{"n_layer": 15, "d_model": 512, "n_head": 8, "n_kv_head": 8, "head_dim": 64, "d_mlp": 1024, "vocab_size": 32768, "activation": "swiglu", "norm": "rmsnorm", "norm_place": "out", "norm_eps": 1e-05, "positions": "rope", "rope_base": 14000.0, "rope_fraction": 1.0, "qk_norm": true, "attn_scale": 0.125, "bias": "none", "tie_embeddings": false, "parallel_block": false, "init": "normal", "init_std_qkv": 0.0318, "init_std_o": 0.0058, "init_std_up": 0.0318, "init_std_down": 0.0041, "optimizer": "muon_variant", "lr": 0.0208, "lr_mult_o": 3.0, "beta1": 0.93, "lr_head": 0.00873, "warmup_steps": 0, "schedule": "wsd", "decay_fraction": 0.573, "decay_shape": "linear", "final_lr_fraction": 0.02, "batch_tokens": 131072, "seq_len": 1024, "doc_mask": true, "train_tokens": 768800000, "steps": 5866, "dataset": "wikipedia_en"}
Each number is 128 + 24 x the weight over its row's rms, rounded and kept within 0 to 255. Layers, rows and columns count from 0. Numbers have three digits each. The size before them is the row's rms in percent of the matrix's.

# gate: layer 6 MLP gate, 1024x512, rms 0.129, rows 430-464, columns 384-511
# up: layer 6 MLP up, 1024x512, rms 0.136, rows 430-464, columns 384-511
# down: layer 6 MLP down (transposed), 1024x512, rms 0.0884, rows 430-464, columns 384-511
gate430 096:115139127100130123102137121171162118120164183111122152149126126115137120126153067147136140079102113146130092116099114088136124104175098135118139111140153084092154111127142103163124127147121127090123096123146126134118107152126089074155111143113187132132098094171137123099128139118171117079141119109133100143170130108156144101132154148143110111108106115144125156092096134116128088159114
up430 098:101084145085116107164157120155107144135106130165122134126137130134143166162138125117128113136111128146113089135118135094103115093121105126122149126120094109110082083138123154105114106153089148126145134087168136112105132156151125115135137132101136146068114079093095113079128086124136142132114133123131103089146141143128094088112127172138141107110132108143113127142156171148142144150146
down430 096:120094106159133147116136140146119188133116109080130169140115145157137145144128074169087119126132154139127164101147120136165118144115112132136105056117137151137092126112179127137150132160148129140182132172121161109121131174120124107134105108095126113153110121136158151105134125118112114111155108140149142161152118149106141162162128113129155136140111096146140069108144094136095134091114
gate431 098:114176143096171096133079128147097120110104100103149136125150090160118157147101154119142111144115139108129134119096133082095139126125111088171097094146183092122218125115143085153102137146064133153147110123174164093126147155101152123080133106135149163119128133132086114158132134163134146107132105118115141194127069142149138146137161131121083160130133131130051105132056158091156144110179
up431 101:134164145138099163103113172126148148124135079135133108117145148141155102127181140086061177111109120120156137137082133139117104120137125135110165105120109147115146085070118079102145116148117121141133155103076172136113127082172098086164144107129130157079103144065120139130135092135103092104113135150120126140126082139133094144114173140131138110111070110139116140108140108128155126094146
down431 097:137140123129089127119136075104168108117149180131125148134094126101117130119145092124152132115121140132124105083127134137154139133126105168132151152126115109126120149167129162084133117078146207115112123130127084113200114095124123154078104108122131128148118142131144146115129118125150170143155114132125107083137138117111069083099086097155154163145160173131149128127132104126100142125142
gate432 094:139099116135106152161123166135145157119146135134127124102136141111129148083127105105136125114111146119129164127061140124114134074104139126122134131110079135135178116092118150132153141120217110110159129138153108149146119140174141111125144122095135136124118105118132104175102137138129130098130156133091111120124127100150176170152123090112142113106088091116142126134099115138162099117120
up432 093:118145139136116126151133118108145086094168145115141111120121116122149082120101103138101127137167092117166093114162122117141121124143137115139130107124103151107089155138078146112097126100138126104117150084103143127133134135128100126124177105111128146107173064149093114141154131072146143144128156119143114129114138084134129091111161121139098144170144144159155107179133147087134127145126
down432 096:119101142094133205108129160150112138177098160115126131130139108127096175144165111135162138099139164118147142138075125127121114132110114138105153138149121102150122097119178109150151150122117097141094103187106128127125127117137137142135104137132119125142121177121123144117146144165101120108156118165116152067151126116153140176127110135145145142099142146121149145114122126141120095117122
gate433 099:136125096138144097101102102149126145130101115089164080145159131151141129110117071113126075112102132139149109139147162165123115100096130136125133118166150113141146072128142105121083127100135145094090123152141116139137115142104152134154146148096117103132112152128143092096108117175151129177142110150174138140134155108137093121111138151090143127094141093114155117077110141158108139151120
up433 100:138096120122123164094145107119125114130101134130115154130114131092192136105134104129147101128117120147112132120138089077131113114105097098089120138153113157119153093155153108158183135098128162119140084182162123152111161175149099099147104141147118149147150162104139143142126108138124108132141139134181144125089136161173112091144150114060159159171161111148131115111118153149092152157157
down433 096:090120137103174119109132117100121116080106119137164127128146132173109122157102124125147112107144086082140086115137183144101141115119151169109140094083143123144090152141145129076117138096131139137094141131112127138140120089105157175109174105081140105109107145142118080108176093117119123125104111125158100149133134067142099153100135120187106149082108105111103129109110111097131127162098
gate434 107:144111136134115194122126159132139117097127166124125133138145157128113184119128124124113144101105128127137150136179121091157119112154113120171108129144189110069106102109137150130134124154155138089136108113127169114133174085149123129108143130091112118063123143115146114136142151131150079177109167121149122147159157151138149139114081132100152137109146138105104152092110090131142097121079
up434 110:105132093113113156154123153132175135139140162155146125123081172156099166115118111149098143128118115102132145105141148139164092119136116116189115120128178105078155099087146148165104119177154118100153107100111156118134168104121129140111124123078129096054101153124150118164149140136127118157150155122114139156151137119126134142104087121133121143132148131133121149109103130135115127142104
down434 114:142128138147127105079108124150084116126148064131150153128140084102178074123148137085170099147176108171122108150120140125097135134105140130100134122136095152166112150162133122086138151092117128149098152136120103129135103144156134094147121120158151130204160095124088122102129128154109120100120093137142107109084113096158126127152162106130137087120124126132147113139178133140140124158141
gate435 099:135107131131144095101120112141101129105094129148102110115111146131101138116129090200140144123120104141125112117113127130125125173173199140130138156107114125112102093143095159092110153101095126126103128151154126143133112123146111119157118154117129122144132140121104153127124088114088113087146128128132090157175093163109119112126096126116128129121117145133132109112131108099137140154123
up435 098:163077154097112144126096105154100134123122161104127155108154140147143128122133123164170108112123096135122147149128148134161135154169132123175143129108096080109084104137175109117129096118117077147118172148132103126131129099116138115127147137112146128150118149106097120135129124120115169115090124165107130116140118127108161131101143100149136118132070111153078132117136105180173126145142
down435 100:126143126133093127142174156140128136088147143116111112134089130160113136125125145150113123132156154196164140097139093100134053181157136099090098166121148134134108112171170122140089140110153102152103158123151173120135158171113066157122124118105162118110105135150101131154136163133123143164116103092144148131171148154158143100118103118121099170136152131136142093138114136108124141132150
gate436 101:124111128086129168117176118153131176082157094137121149166130127127113103149175132133115139149144136104139101162131143115111151134152158142148117129122088132154139140067113168137138134112158137114126113156116115117092117160136080127140133130130162112096121116143100135142133094138131148123146149125139114118104138139134147123124104152108106106145081097127137120135111149120096114167120
up436 100:098086146120166151096115121144160132130110100106157150121146119143135071126124133146130117129147125114100149129102149129097092116085194103136138134169101157122139114138146065090115160131113107141107154139110136148084106148171118171136134122156148155108064128145106158134139090107117076134120138133153188098096099107153124092157125129121122161122086117135146143114091144127132146161122
down436 100:130100113150127109162160150139112142114154153138127112106119119091148140142133126139147109139154169119111122126151096119131133126110159150153133137149135130129099124103100118157128153077151132126117135131133129153149153097179130088135123155123149153125196123092143125117118130152145209103204118110132067109122133125114147176144140124101086148176171134098129105151137106128100131128123
gate437 098:143130137125112124140136126149156131111136122112126122102090140132129148162087132110114129129139155138122125120158167146097143160143119121136104163151150139144110120100139132143108095087160134041196164142151109169112148114126089076133172107149130119118148141130121113119115152108147087094112108162117088133148111117115157153115143109097125094152123156107176112148108119108135128128148
up437 090:131113157081162117119123145090136131148108139161143141113124097154138086105104168156088117125105104177120103100120124160154107090116136117127141120143149113093175133145166170168124161104086160139120111154122123073124091156164131171157122129113120105143150151120127116115131115162106117157099125109108155180134121117152139146128165148123151165129140121141096147155166099107115125088151
down437 097:161116128193144104124154117147159141123149138138141106162115127133184153159095133108146130122154116147141139183137148115122120142144150149149060139171134164186100143122155117117125134103156104094152160142125120142133113109115140083112173126084106152150088123127134128126105132137159161109139114125157118157120096154100151134162099128088114113103100132142151107111121166109142115107163
gate438 110:103173140163143115143112120172134128096073115118096117168166099121134116155164140135107146113128121083123103202110089125125137138107152113165159093128131119137169164143117102141167128142140098109127130099148107122133072098059144106124132143154129093150130115131149106166138151138152131108133119133159123109153129162165109157094112128144159130132089107142168099163120138157100089146076
up438 114:143144083164113117156105131155105163135094113138161178135143136157165159173130152138109114130121090137143131172100153115153168124126143137137150097127113138136148163149113127139169110125073145111112127100142128150146134159091115136120130152167138083129076091110186111150097138095143116143119166152154131118162117135116109127132108126074161120127108124136148113122177159136086100089161
down438 110:112116138146106087053085153144147147121108145134077102108142129092113141159110139110139123090114164116111092191172138156125119132174165120145147151115123146160107147137112111125111166126163116171105149126168150137150083097114081097133119110092085109160142117147094092136136158158146101148161112143121117140123118167146136189091110119122110136138130088135144111087115125102104115109087
gate439 137:113139149106159114164152152090125139146104130153114101178122111113101108157162153131125128144129116148146156149095147165145163133142152122184153129110123130177123126085125155168144143141124164139130129103097098128120111131151171099165187086137091117116187130152098129091110130150146126135109122133129147116159173141166124100116108156138127158131139156154182101173094136102104129171128
up439 113:118114139105161127161101113131106114134178129156151140129131120099127188112110159088148109124146125148147131127099146112124125120112145108120135123157163112154090119117121103162131112128141133166146153082113141134102111114170128104115177095151122133142118111120085141109121136086122130120122116124154127121154087156131149162120137114116141144103094171118125104165159133117092099120164
down439 117:177104104139116115128111120145109175158119116126107148098125153122148138078089100133138153090118116111143102093147097101124119089095145160090115141119161117092130112155150108091139108112120113086131132143151134139163127115122091156159113122139123071179146129122127125160144150161117082118111161133152121147112110136086158129122125105128129112153149099138105165101167158157139105078123
gate440 101:128134125133132161184111191152144141138103145121129137137092104090112120161135128138119150194138087117134106108155145080133149091121124118167099151094126093132157141119160187127122135146107124143135132076133134171132097095114097125121120140088104108140159104115115149128131158141113115114143102188137104150139143129068117125144097125130121140145166137108158116096131134121160088126122
up440 097:114123152154123150101164140122155094133156124163114106085127096150100131105145138130151090113145141144173105126126121170127122170130085150136133091145143147118154126118097115101124156142145097124161131121147107087149117111124145146150117106148156153147094104151133146138114131156110129074116130111129122128130125099129142144071157135111151103149043103133092150137124132101186147121121
down440 099:137153144157104128184106133171146174143131157115119150147117155116135140128118119097123109147114138134126105125138164137126135093102160121164107135101131118118137143144196183145162143093084126148114127109141145147088121159112127130125137168142152072089157136105121172137133132094127145121112177128135125078128155150118112137150124139119137150132151130113167129087131135144102100123100
gate441 100:132085120133111129109123109175033149090143147111099149112143167131144164092154123076106105135128152128162092125104124134150133127132156103114116134163141124103135112124108153130126119121091125137099117161178133133131188118102121105087115114128116134162136165107134121113041138120114134135102163126134108133156152144147168133131124151116103152099106147157165148134134101097144165152159
up441 098:152093125159140133128181149130127113097138159132110170121127154171149188134139170106101114141137120150107120171127141089113118134099167118115113127131168096163127138140108119161140101111130114140129157141152136123162142064137136142093118136094118110148136118139118111086123110169168111103085139116102118134153157147148114099095149105116133134127156143132132134126120110097121115141156
down441 101:103098083115108127113095097156087126108139166116103132130120119088117147102116129134158119150125147123153097107130104132122134132169115126123127141153114151107141113116078148103140155123085161135108132126144125140095166146140103093106092113133152186127121172131141156092048154119122144126158148153142122118133110116159147158147133155118112156117119134130104167102125127150134176091114
gate442 102:083132128174154126163141112110107095126111082139094102153115163095159126140143129108128119183120165120160093155105138152115146161089107126123115133129139147157154110179117143099119126135133104145124153148121108113119103149104202103134142136147137100094136113109117146106154132101138121114135122155112116144130128113106107169171107139134103103162067087130157178131184164123128141132175
up442 100:119097121091109136138099133138154137129144144158093121132148151147128137116101109100141123095138111140096078100106124115164135099130151128100097135142090162122141117125131118116155140163139110175114121149109165111125142162145122131125140149149138116152121089133104115125131135133123113079154122098158133120148104128164141127109114180142151132153121106145129153146097137135139095106140
down442 099:125106160167088120114102114124116127128120118114167116120079138118138135098131098114146084191131147134156163116124167117101158179118138128112113124141137098138142117148129153138106154124125108122098164118166075083097123099103173162129124133126148116094118151117143162104106167136137107113149127124107103121126162095105102165119155109140096124126105119115133171119141128107130137182127
gate443 097:083113110104139147092117120129105101158146117125117100191109133116111123129102104107132081141134076119110125150099130107113154188113101124116134126126139169132128119130150123159110101143124107092130143112138176125142118141113088088101108112141121093140174168157131148162094094111127134196126128127123122079146126169098159060088133132087131124174153121136084156092130112146187098124144
up443 096:116155131124136104130106121135127130106118125120116112117093106156130127151159114138189116131128113094117141121104116170098137102142120122080153094163094144147114188140160126091116130111137113108120142096129137104126130196132106126115113121157099139118123075111120105129158126143079153085070120124111117151104170109141101158072119084148089149132153106174133156150130165137164146145154
down443 096:117101109093166128113097130113111094135130120156135134090123110079167114145095143119137128085124167123068096121132143154115127146115103121127118142110144145118141109118084142133127139177082147147110099121111140149170140140137173148145112118109150094114154139143129125140114126134153111156191128139166143109119115164119127125133117139133130103084135135131146099122133093112116120125093
gate444 097:107161116132149130126161135143177187122143106131118149124101141115117110150114100142116088115130174148128135120111120125138134117146121123175124123149165128125104123095126196090152133103108135114121103107162135157109143111118126133101135140132132126170136117123140104144079130135114124138094133105114114124119136133126136160098167101123093158150162120146156153131144157104112132127145
up444 095:142160161135095135135104159162116119145156122116113092149137075107127140085118130138147145148145102116126116155123094148142119146139108117131137147140125074174139149094131058130107095161150089159154133141149151138141114135097151127143111113136089137124115119126149126163169154108176145145107131130159151154136160126112127089071155163136153115152151150119149110150143132151096087113128
down444 098:146129128102168085114163106121136106094078140125095132084148155127136159112145132120126162120152144129126104104165159121123105133131141139123118142103145096101160109117144114146129136107098161164079131137110122118134129094136094111116144101143140122150111137145101102110110131159131120113142122124118118161128122188127112163168108124142130126085089146133108135100121120117144158124099
gate445 102:114175148155139091142128181105152117160152104146114102097134153162134115158107152141145148128115142111123134158138166158099150161142081101144118191123181089124074166143159127134111096121134082101102161108157145126089151130137133108121109176099128079107133181140142102118128104146150148121135137112109133162120173131119126125165119138127175128113081141132106164088120112157153122142150
up445 099:114158140129131156122151174108148139113088110105134161120107094118133142110095124167152142133119123156103126130110152158174131163153160118095138153155104111107124090087110132178140110083135086129102103134154152126141082120150108135165093124116082128119127131109163117112107153104139121117116157104138131137124149141118113120093141131110169112158120149130139136090129110087115161090104
down445 098:164086130141129110122101096146118150132150139140098125123146113123117133133112164078134106131169149092149067137094120083127116151113124111138096124117105154115109169127158112102111157119149164114139123124091099137103160123118141114103188160158121173152103137125098126135154095100106134162102097134118181145132093091127137130124122123106111143134152165114147123122119122144147122179133
gate446 097:112091119182117143116110112113099139115188147151130132158179100120107119092160162155129169167124112098158135114119121096157126124137098093142126171128111134137107090128203089123107148099175116139133098145147107118137130115078126177183139149095142127113123134132147113135123096140101099136135136188126086112123117101143115155148133121121111130113121138101174115098125128125148164132126
up446 091:166076104155106150130081105106137133145127148139137193091079141109156116177154142131117147114112122114120146147124119160130155112195128138152169125144144078088093121127156127148149151103136115087147174130108106105110138133109141149155175161063142131114121132169183055114158095149159116101086144128144126140133085152118126101120154130100152115159143132146060116095131112150127115177142
down446 094:142167151114115123139209170104145138098114122144125092174162105136136158132055113146108103115080139120116114111137101087108147162097147129080091085147070150132164125123128138108157115144094140180121098161116165169108140144156128140121117114152105161149126126144112161104108151098150135143110120090132133095132145113128113112095152095098125116115115096103133122113118165114088098111102
gate447 103:122110130116145114104132103127112106116143103087092125118154112132132115114092133109154147107143143134155171130133181117158107126108114136108135120105139087128093127128090119132120089132127116164144141118164120124128122122110101120087092153110133110175116147103144171123107104149120103069102157127112080164131108120114098127132110110143156140122127108157144168126091124136138144136131
up447 099:132128115118135130177122139125118124115129133155119103121134151107106110101125150105156137119066121110113128067142186088112174109122139103126102109114104151114119078080077124167107102117169128129149111165103106153101111128153118099119127163121172155127103134125115119173113138100144136129130117136119108140118158132124089174126093141123119120123105131085138131144158123117083127154146
down447 099:142146133109086126121124126149108102116126147109166119161141101106132134095138148111122127161144104149113136161077137134148115120140138119109109118089114076100128124173151120106114137127099160123115109116160138124163097128084107160093111147107120114120130082143118153136162122148103101105172157112100098151144103156141137102143121152129109165112098132165125118134104115173160133149095
gate448 115:130199088099080136108112133160155132157143112175131144151160091143169152124132158120108116121126158117105192114185144140174138122123123133131126109131091089131101129090169091102161117142136179173108112103104115172139101160160173103132128137111072108154159126095134152134108128170086117162138100145108139161120141147125135181164148116093123142109125126110136075138154176159133149147100
up448 106:158186090135107134124127158105143185161140091161156144125133075150150122130109132133106107156105125118106155137156150131167148111117124117117101098119137081127120119113132102092164111149135175113104116084089138168184110163149142104118119166140108123124159104119156128150117137160121104161141106104128112128091152120099156178164123096098144142122142116110120126154131182181126169122096
down448 111:124129123140164142150112127114089105116120140159089095102093204088118136090117131111149147116139139107167162138137158093123133148136112139161117152123119155087181130112116098146125108146113126134163168144149160094091170107118084144102104113165183124127113121144088103141152158118147099108103100096141150124143081106134105083106117146139136106149164143152138130103144078088143117128168
gate449 110:089148154135161121121145152090124146170115155138155144174153097131147137080119160088099132091099155150109100079124119143106127108137077171192133134128134149137101154136137128134112145112149106119108080141097095104066113119145112121115151131105089099103145102160127112131106116161153122099113110126103159147095114119128152104171133143155114096103130110129134135133164097126122137096129
up449 113:142122153139155110134147138130122139139121110095147135158157070145143121084189126125165140086162108119147098083161069106102135072113141171155124149123155155119118163107101117092089097087142101126121125126094136108095119154135161089118138123124119123093150089147141107128114155149101149163121146135120144158124084106078113100108131125140139099078179117130140099140116107127126118103135
down449 115:071118131122122148139118150174148123160146133120132080137104143120149097164128129125113133093142134138107127104162158125112090130108094113148151106117149138128131154120126085099132123151124113117158119154142131164104106118123119159127139120092094124118125108158140102144135143153112165137141127128125161113094143105076122144162147094134155128112144123143156152104118121122126112123102
gate450 101:134111151127104141150133122127141101124105089107094144164144131132112153081091095130124120104127155145171106139123154097129123082141133120133089118112145109134128132121136117123133132109107177136154132153129118125162089087118090141132149109128152131108120144113160137125109155089120142112155184100092162081118094094157128123139153133145117112077123119094114070096155152138154104097117
up450 104:130143154098133139128129113126104102123065179123131121092140123129115110155170148105146146139141094106141141124122136142138114153151119123108109123120106143098170136106164110133086110157118102139099149112115116158127169152117114135109062168096099092116141087120075185119170139138161150109102084115141097162130139174120074097138144152085150133119143148160113111122094145122148150130192
down450 097:131170127117145109131123101132139101156093132140132135182161160120152054125127116121142139154140145142155129054138110122170127128083116082162115104148100138130159101141120108132155121124120129147172121134122140138132113139103125155160132168089145106116119134150158127104136195146086131170123139105078159161117127080156199163135107121160136154123089144112146125151113134139115128176064
gate451 101:108126095093130125147102135103117161153131143167154183113138114103132117132108127140158133134167125068114118097111147118142112152125131179124120095092117123139136117141107058149098107117139102113137121158104146107163134145139123154120132137145125129123155134062180123093132128104123141145119121110143173103154133137122138120175116116123131141081131146140142144136137106133110171153147
up451 099:118158117130130151157162140115122121160160111144140146186079129128110104093065147073143123137099142127109111149134158121109181130132138107064142152094142092125133074111130143098144145167111118137126135118132127162085117097079138107134113131122161138130119116142113096150147155126176119130126116117086126088122104114135135198151142137084178132112102114107179123131179115121129117113116
down451 104:099107122109123110099132134153098126116109125118141136148155142114100103127163134120114123127149133125143162137143059146123118160124131087173160177093134126075135160110159155113133109120109140145126110123094124136157147108178146122122171131084120140164143154125141159111104098133136119103128117087103129146145097147154136164108112129159117126129102101154108123118086140135103072135134
gate452 103:144130079113175105113093125114127159119162127134160158123162061126140118115131141131124175131117099130112086135103133102158116114136099104125100137106129121149157145139127125094111114140115139142152119106123092149126097110129124126139154089108137153124144080089134095127140122126109124128100104122131134105130140151146164129089151106113148114099140104166118129122134145095128098146155
up452 102:094151125119131124152112122138164131085146163133133107111121137161098111081111115152131137127117152180082119110084104163158140151163115106131171124131140171136155139147120130071163116122160064097140148152126074118126142151087136126149126168110169099156124100132116100138133124155126178087124156113132097105138105160136104125120093116162130128111124139132142108129109100102148068130121
down452 101:118208112137126135093088144156095146121131107127159133145156086113125097167102176126139159074117102137147118146139143126159109109121145143106174194080129141120160123088124160154062089122121164168158110128115145156155099104132117127112148132104127140124137101085123146111091126123120129155131118128160129144129114117129152158086128121145140125119138104145127134121153164125116126108124
gate453 102:124088128144106197156132139115148163138139131122118122128132174178116086108152133111155118127158086080084116081138108176122109110173162128129125155119149097115155151125120131103154120124120135088123118166166147128145142127145127141147137145105129153119131112183149169146112124107128103117129124130138129130158151124107136115127111088126138117096120139100098145110145124130183138145103
up453 098:170109115142093143152088122100134124131126141133139109116093148125122151067119156145097132123150166132124132095183129106143149114116080118135121131138118117118138106124078073118128118156115141192089106085132148112098109141122116113119124115139114112123137135176143102084136128162144130144180119119134124177136155144134135123154149106146116119164126165156108149046109078169128140167113
down453 097:121160114131174117118165128147107154159126109108153109107164164124120121158124115108128088143127073128125124145119078112119180188122134170096114122100109167113161119101117104123089094130148150116168140122137130149117136132095126097112140133123129081122094152105118160129171146106106129179085156139120146127109116100133137112153098136091133085144131116105098128138123143062114141112137
gate454 110:137088084080161128184155112146112159129116122128116094150156183109121121107113132089156125150147106109154091126107125149143138112100134172147100151134133125139158142131183120113120098115106109133096098112147083117109144103100149077138100107130127135184093127155156160112130133108118141104134100125156123147118086127150113095142150162104125133127093110122167132132120127143138122091080
up454 104:124105088137124160123149125108117167149134107146132128098121135145101109113110106090104159118129168122125115163155134119116136160145134175139079162140165153129107099141161136141143082109141125108122139148118129108135165126159100128102137120140082148122162153114086104129112113116149096154159103134098141121135098081141120145159176093111091144103127156079172164133113138140135122114109
down454 097:121142147148110146141118113143122113133128140132141109117100113078161170138165112197089104099148169127093113123141105119125085147144126067119138127129096104130144099138101129138120145141107128179136143145112148145110085165142120145156170118171157152116135125145137103141157154160152102146162142125123116113128135123129150121101134145158142115112111115143098123155163127092102160137152
gate455 094:150147103097119127109109122117115127121117087127134140147097136126137112140124149165157100148112154119156115129141154165103119111107153137142132085129147119108147081103145108133149171113169139105126139151141091150171112126134141142099093154131125137155116132091124164159154158130102148106157122129119109145122113103084117089141163143137109147111128146153127108105118113141148117163139
up455 096:118123133100106169108128159144116117089103127143120137122109152084174145086150129140163162140101126114135122161109113122123123164111142128142124114151109154099153123112150104078139123158152141142112148156140140081155149122128115134136098130119154168106137134139134131131126110130123191153128188135116134109096181059101123143166150111144129163086113133129100117139085126148127144107146
down455 093:124142130162141120121144106115126170164138124109135143115145103173105136162134115127105133135138174101128171094143152125156155148133150112103133166130140120113089129135120169153130118118118126131128120122089124178118137132126110120117167122148095105142148122132123128090144148136116076145122068122110147148114142184170127117065106165095115110153133096099141147101178150126120089167075
gate456 104:149106097147113150129143147132084095144169153124074113119119160149144137100188108120127120117098151122182143117092130098138165092133133110140127108071132121124123127124085134128151152144196117104129152142128129126104125120096128100167176142094117166079148138102145088108154075113125152092127133126130105160107133108152108136112140113179141166125054139170119122125146113158085095159136
up456 104:132091145084126125151120127100114164121176146163117075136118133126111116161130166154103134133107169113110126127094174129178112205141148105099148139148086132117116141117154145114100187143153096123143121143090106118144084103088128109119111129122138093095138111170132104107133105170094119121128146107148119116083096118097128114109088088131128169094135139084137141114154083134145119146133
down456 102:166158112169138155152133168123086150175146104102086107099121132133125179117142142112172123158130171130195126176109118129116124075130121135187093139105141108124093129139104120118142171101127148079088162119155082128131149112114150124130113141118149151092081138111142097117147134109124118142127130116111090130141130117143069143125128114159128134152124106127130150139134140161089114175149
gate457 103:143148111134145109137162106135132163150103105133149136125138095108133104142158135081119136128078145161167131117109147149140171160156099102102151146135174142161091129146088150165133115119157188109064134115139121090140125132057118149138104106124162132091102176127106136134106116124108153113101129155135145119131139147133088100130108143134134136092143157150154082130192134158093108141134
up457 104:154143070148136117126129131156104126097157124103093134083081095155144164141134120065138125153131141159125069106116129155093073129095122125155115087144143108164130101142138122174156128106112146130155108106087092114148111115119086115156133122153109179150070187122112141127120161087126172142102128107058139104178181105141124126140130152126130108132110132156159066147107132112112105124175
down457 099:131182181125117109124122140126117066135113112136153127120151107113116120159168124096127097119136171128129195115107162136122125150148116123144130126090178112107114097163118157096154129105137144146133154130114189145098163123128120096114115102144099139132101097099079119131138100086154143169131130117130115088131131138133049120115129139123128149124133149103113115097145133123150158162107
gate458 099:138144127129129132083115124117145153122165119114110118139122123109096106131144116118115129096133108111170113119108100120149113108156137107090135150145153155122115158167116133156144162089131117140191139091132115126133103135128083127142157116110126141128154114133143137146138143121156143105135138190121037146133159140150109187114146127122097148150112128119152106132084150123119128154115
up458 098:127078117122135130077122189167084113125158114154143128082107110112162106162107097117151146092146132133135107137091182136076159114090132113152156110151172129124085108112160116164091146084161146126166083091130112143162107122127076116088156189089127139097132136120123119112097090143143118128131137135113144119127156061116117171149125149093140165110172118136153164135152142178137130148166
down458 096:106133151108098100131107084116160180135119105127180095124134129117112101135131129128142170122126140113115093152138102094086149096114110164124121124142106170119135145168115112110141137125132108129063150131178117131148105125124138139114114068132108111156139163102149119159163149095095142133123095149139098176146142147162146118116114136142105109123122148117131114146126115097175132142135
gate459 101:125148087103092128132139133155099126156131138111139104118098096120093108136145070155127138105132110116108108150134127115151181161178102133122111151091159143127146112128136138082096112083165104112169125125160163055109125167119091118174133130153146107108154144135096186128130110140071108161139106122112133133118101142108147150113107138108137114120117117095172117138127131150102129105166
up459 104:131155189145149122161129139154101128125124124092154147098148176136161129108119115163127119127110094126107147141126136144133127147156111114156140127151133118131107144128147142130098103131104164101205106160147139126115165138079141167103085136157160136120121122111159133158095144099130116118149106131150145141130092145158142117177131163149117118141151108157108124149114160163138132139130
down459 102:087151103133093142192119157138130136151140112099161121138085132140100151176106106125170092129139116139108145133189136140126146156112135118086123140138107143167089110134140140122144124128144101081116148136150125121116105134131111134153101134120136122135126140126102162107162132113111151148149123104158131100135131084104126111085107134150086105167109175088125151132141105133097143113199
gate460 103:147099092141100102100125143112177149142070132137150132109173147162083102135147093120090097137089129153128100157121124135150146105153168083137112133131140151082135127139161145147097156080104188101122102169119077093136115140116106114109100159108119104153153121100152119126117159102138118151080160125148158133130161097105096131110110151092126118135120108122126132099129151130080094161150
up460 102:132066100126131175149153123113115040148142149131089112132114134149145086104070133121101091121150119147127137173126111135132105120112114060142130115103096157134120142135099140154136182141139126128151131128137103124133125095138115151125175105133167148132147063133076131159153151158129136135152178134161077133104139157151125144142117126136137120137053096136140116116143126150081100142111
down460 099:136152143106115097117171175167154167144100077144148085122119141125071073155142102118076099113112116145121114047134144162158149128124128116134123132112124159079153121093153132112090152097156086117130158107096096139142127167082146129140151149096118117141119140124182106110126157154162085071109130109071157109079143114132108131090118087094116120140096086142138178117105112099137169130088
gate461 102:146097140105139118084136155147093106130111080126129132130081104103143147154135116123119105150044120116113126123104120149139155126128162143134132120092127132185096095126135109106104087131092078097135117120148111146170133125139111134104125066083113140115119106160133102115137126157160123171126115100124118117154105116135109119109100146146124111140125114179157148154124130108104118107131
up461 104:076126097133128140139131137089133162109181139154133142140116152126105168149130116131143123147123117085123117126127186080113150126133111123118146132141143130117098174146140139125129134142143102159140134108127101117121116162144133115137117138150134140173104148137119182128142141118154170100127096097134111151099145087102121108127114125159133154118114102124113150138117129095101174154120
down461 100:123146115096105146134121107159131121115116106147131112156141100119136123070118147117134134149123082152124177125156108156127146105089109129142102121150099130135139122127149119147101141107120124129144129137111137165144101144144126084170155126108091134114125152139178045152177116149161082123100130120128092112156086124132158105149118096133179111089120143117142138135128127162188147111133
gate462 100:143128101127089179131088126107164136058134139125179130098127199143148117159114115115105127123172154107147159083108108106113118136122164118085111100146138116108145158146120162105127118141126131127131138112117148128175138158105135134116129122147129107149083168142148134080155139106135168095131159082100135156124113139118123135126146133141126126128128099121127108082142146126110106131173
up462 101:093132133112177125105094133129128129135152119131139146155139072097112125164121105115112108142149127163105127145094138114128131186131109121125101148124116144145138110185136108128087109142095164132102162075158123143146114088114174169147116159106060099139114129122129098141135112126146137161127127111089144090128126162153128137151102087114152085100134106135158142152085133125105150129143
down462 097:113150152158128105112146102100098098114126118149156157156066114135138104131171200128158132134096125116156107120109126126136155128144118106134129165131121106153135154105123162175119161142112152109146112133108107087119163141107122132113130111088154142110154110130070159115138165140119084125101089066178107107139093106139128152123147130138119128137136146113117120136153102130112102161100
gate463 100:130120145152134187145130163136101167156120105103098145145113157118108154124142147147121150111115119122124093112185148104165139117146148134133100150102118100139120174123147125141156124136118092166147155145136131123162146133141146078096127104056106081161122129141135144164119154109144192119136156104114141129170119130129146100125104136144189133152121102107086147125110124147106107113143
up463 095:155099107147176126108131080106134121124147131122166125090122137120164124090128130114172117124133144131156176094116129172123113100149084154159140131087162117131146125119098156110125127134124132138137117128124136136142165106099172172112132145084113141133153104146144105118130128131114139119176153109126167126115146108129129106073153151152146150127113117148105111105113132064093117131118
down463 097:094113164117110122114115129137104125138132136105098120131137114126111156144129158145106090145158100150082114120155153115178131161092167068155157136181103158138126107132142126142131153120143086131103165093124127114123087161176126081100168139107109135119108170085094147136166138122086125124107111147147132116125129147143133168138117150122147088129134140117174172108129133135137135176133
gate464 099:095110104154096127170125168117125126140156157158122107137115124105115123104157095106129119124129163122102174104124136160128123153121185160112128139129128106150168113128139157149208152131102155124163149150150078183099153137117112146150120116124097098136137157136148153159088162127142136149115175140160178111135078136133179117111132124106121100163093158105119090114138114127139114127149
up464 097:144089115123140109153166131110149116122121117183107140140119104126168120081183176170082174103104154133141104145116095146120162137143121137136147120094129097139141112129181154097126147124141136137181101113131126144088117117117146146118190093115137142142111183122120093145149152086148150156157154117133106112123118157117144131077138151153115134110141131099131154139165107128142171134116
down464 102:113108149124169145098091142142121088168124111110156146122129161103093102139119139154105128136147076148132102086155153099129083111141130146163138089151071189096146117152111089100115138109125120159153133154168110162149120139158105133116098098140110141117143132167128126148124112104102131126138110167103120148124103144164103102205150146095138172118116125123146127164082107130140140116130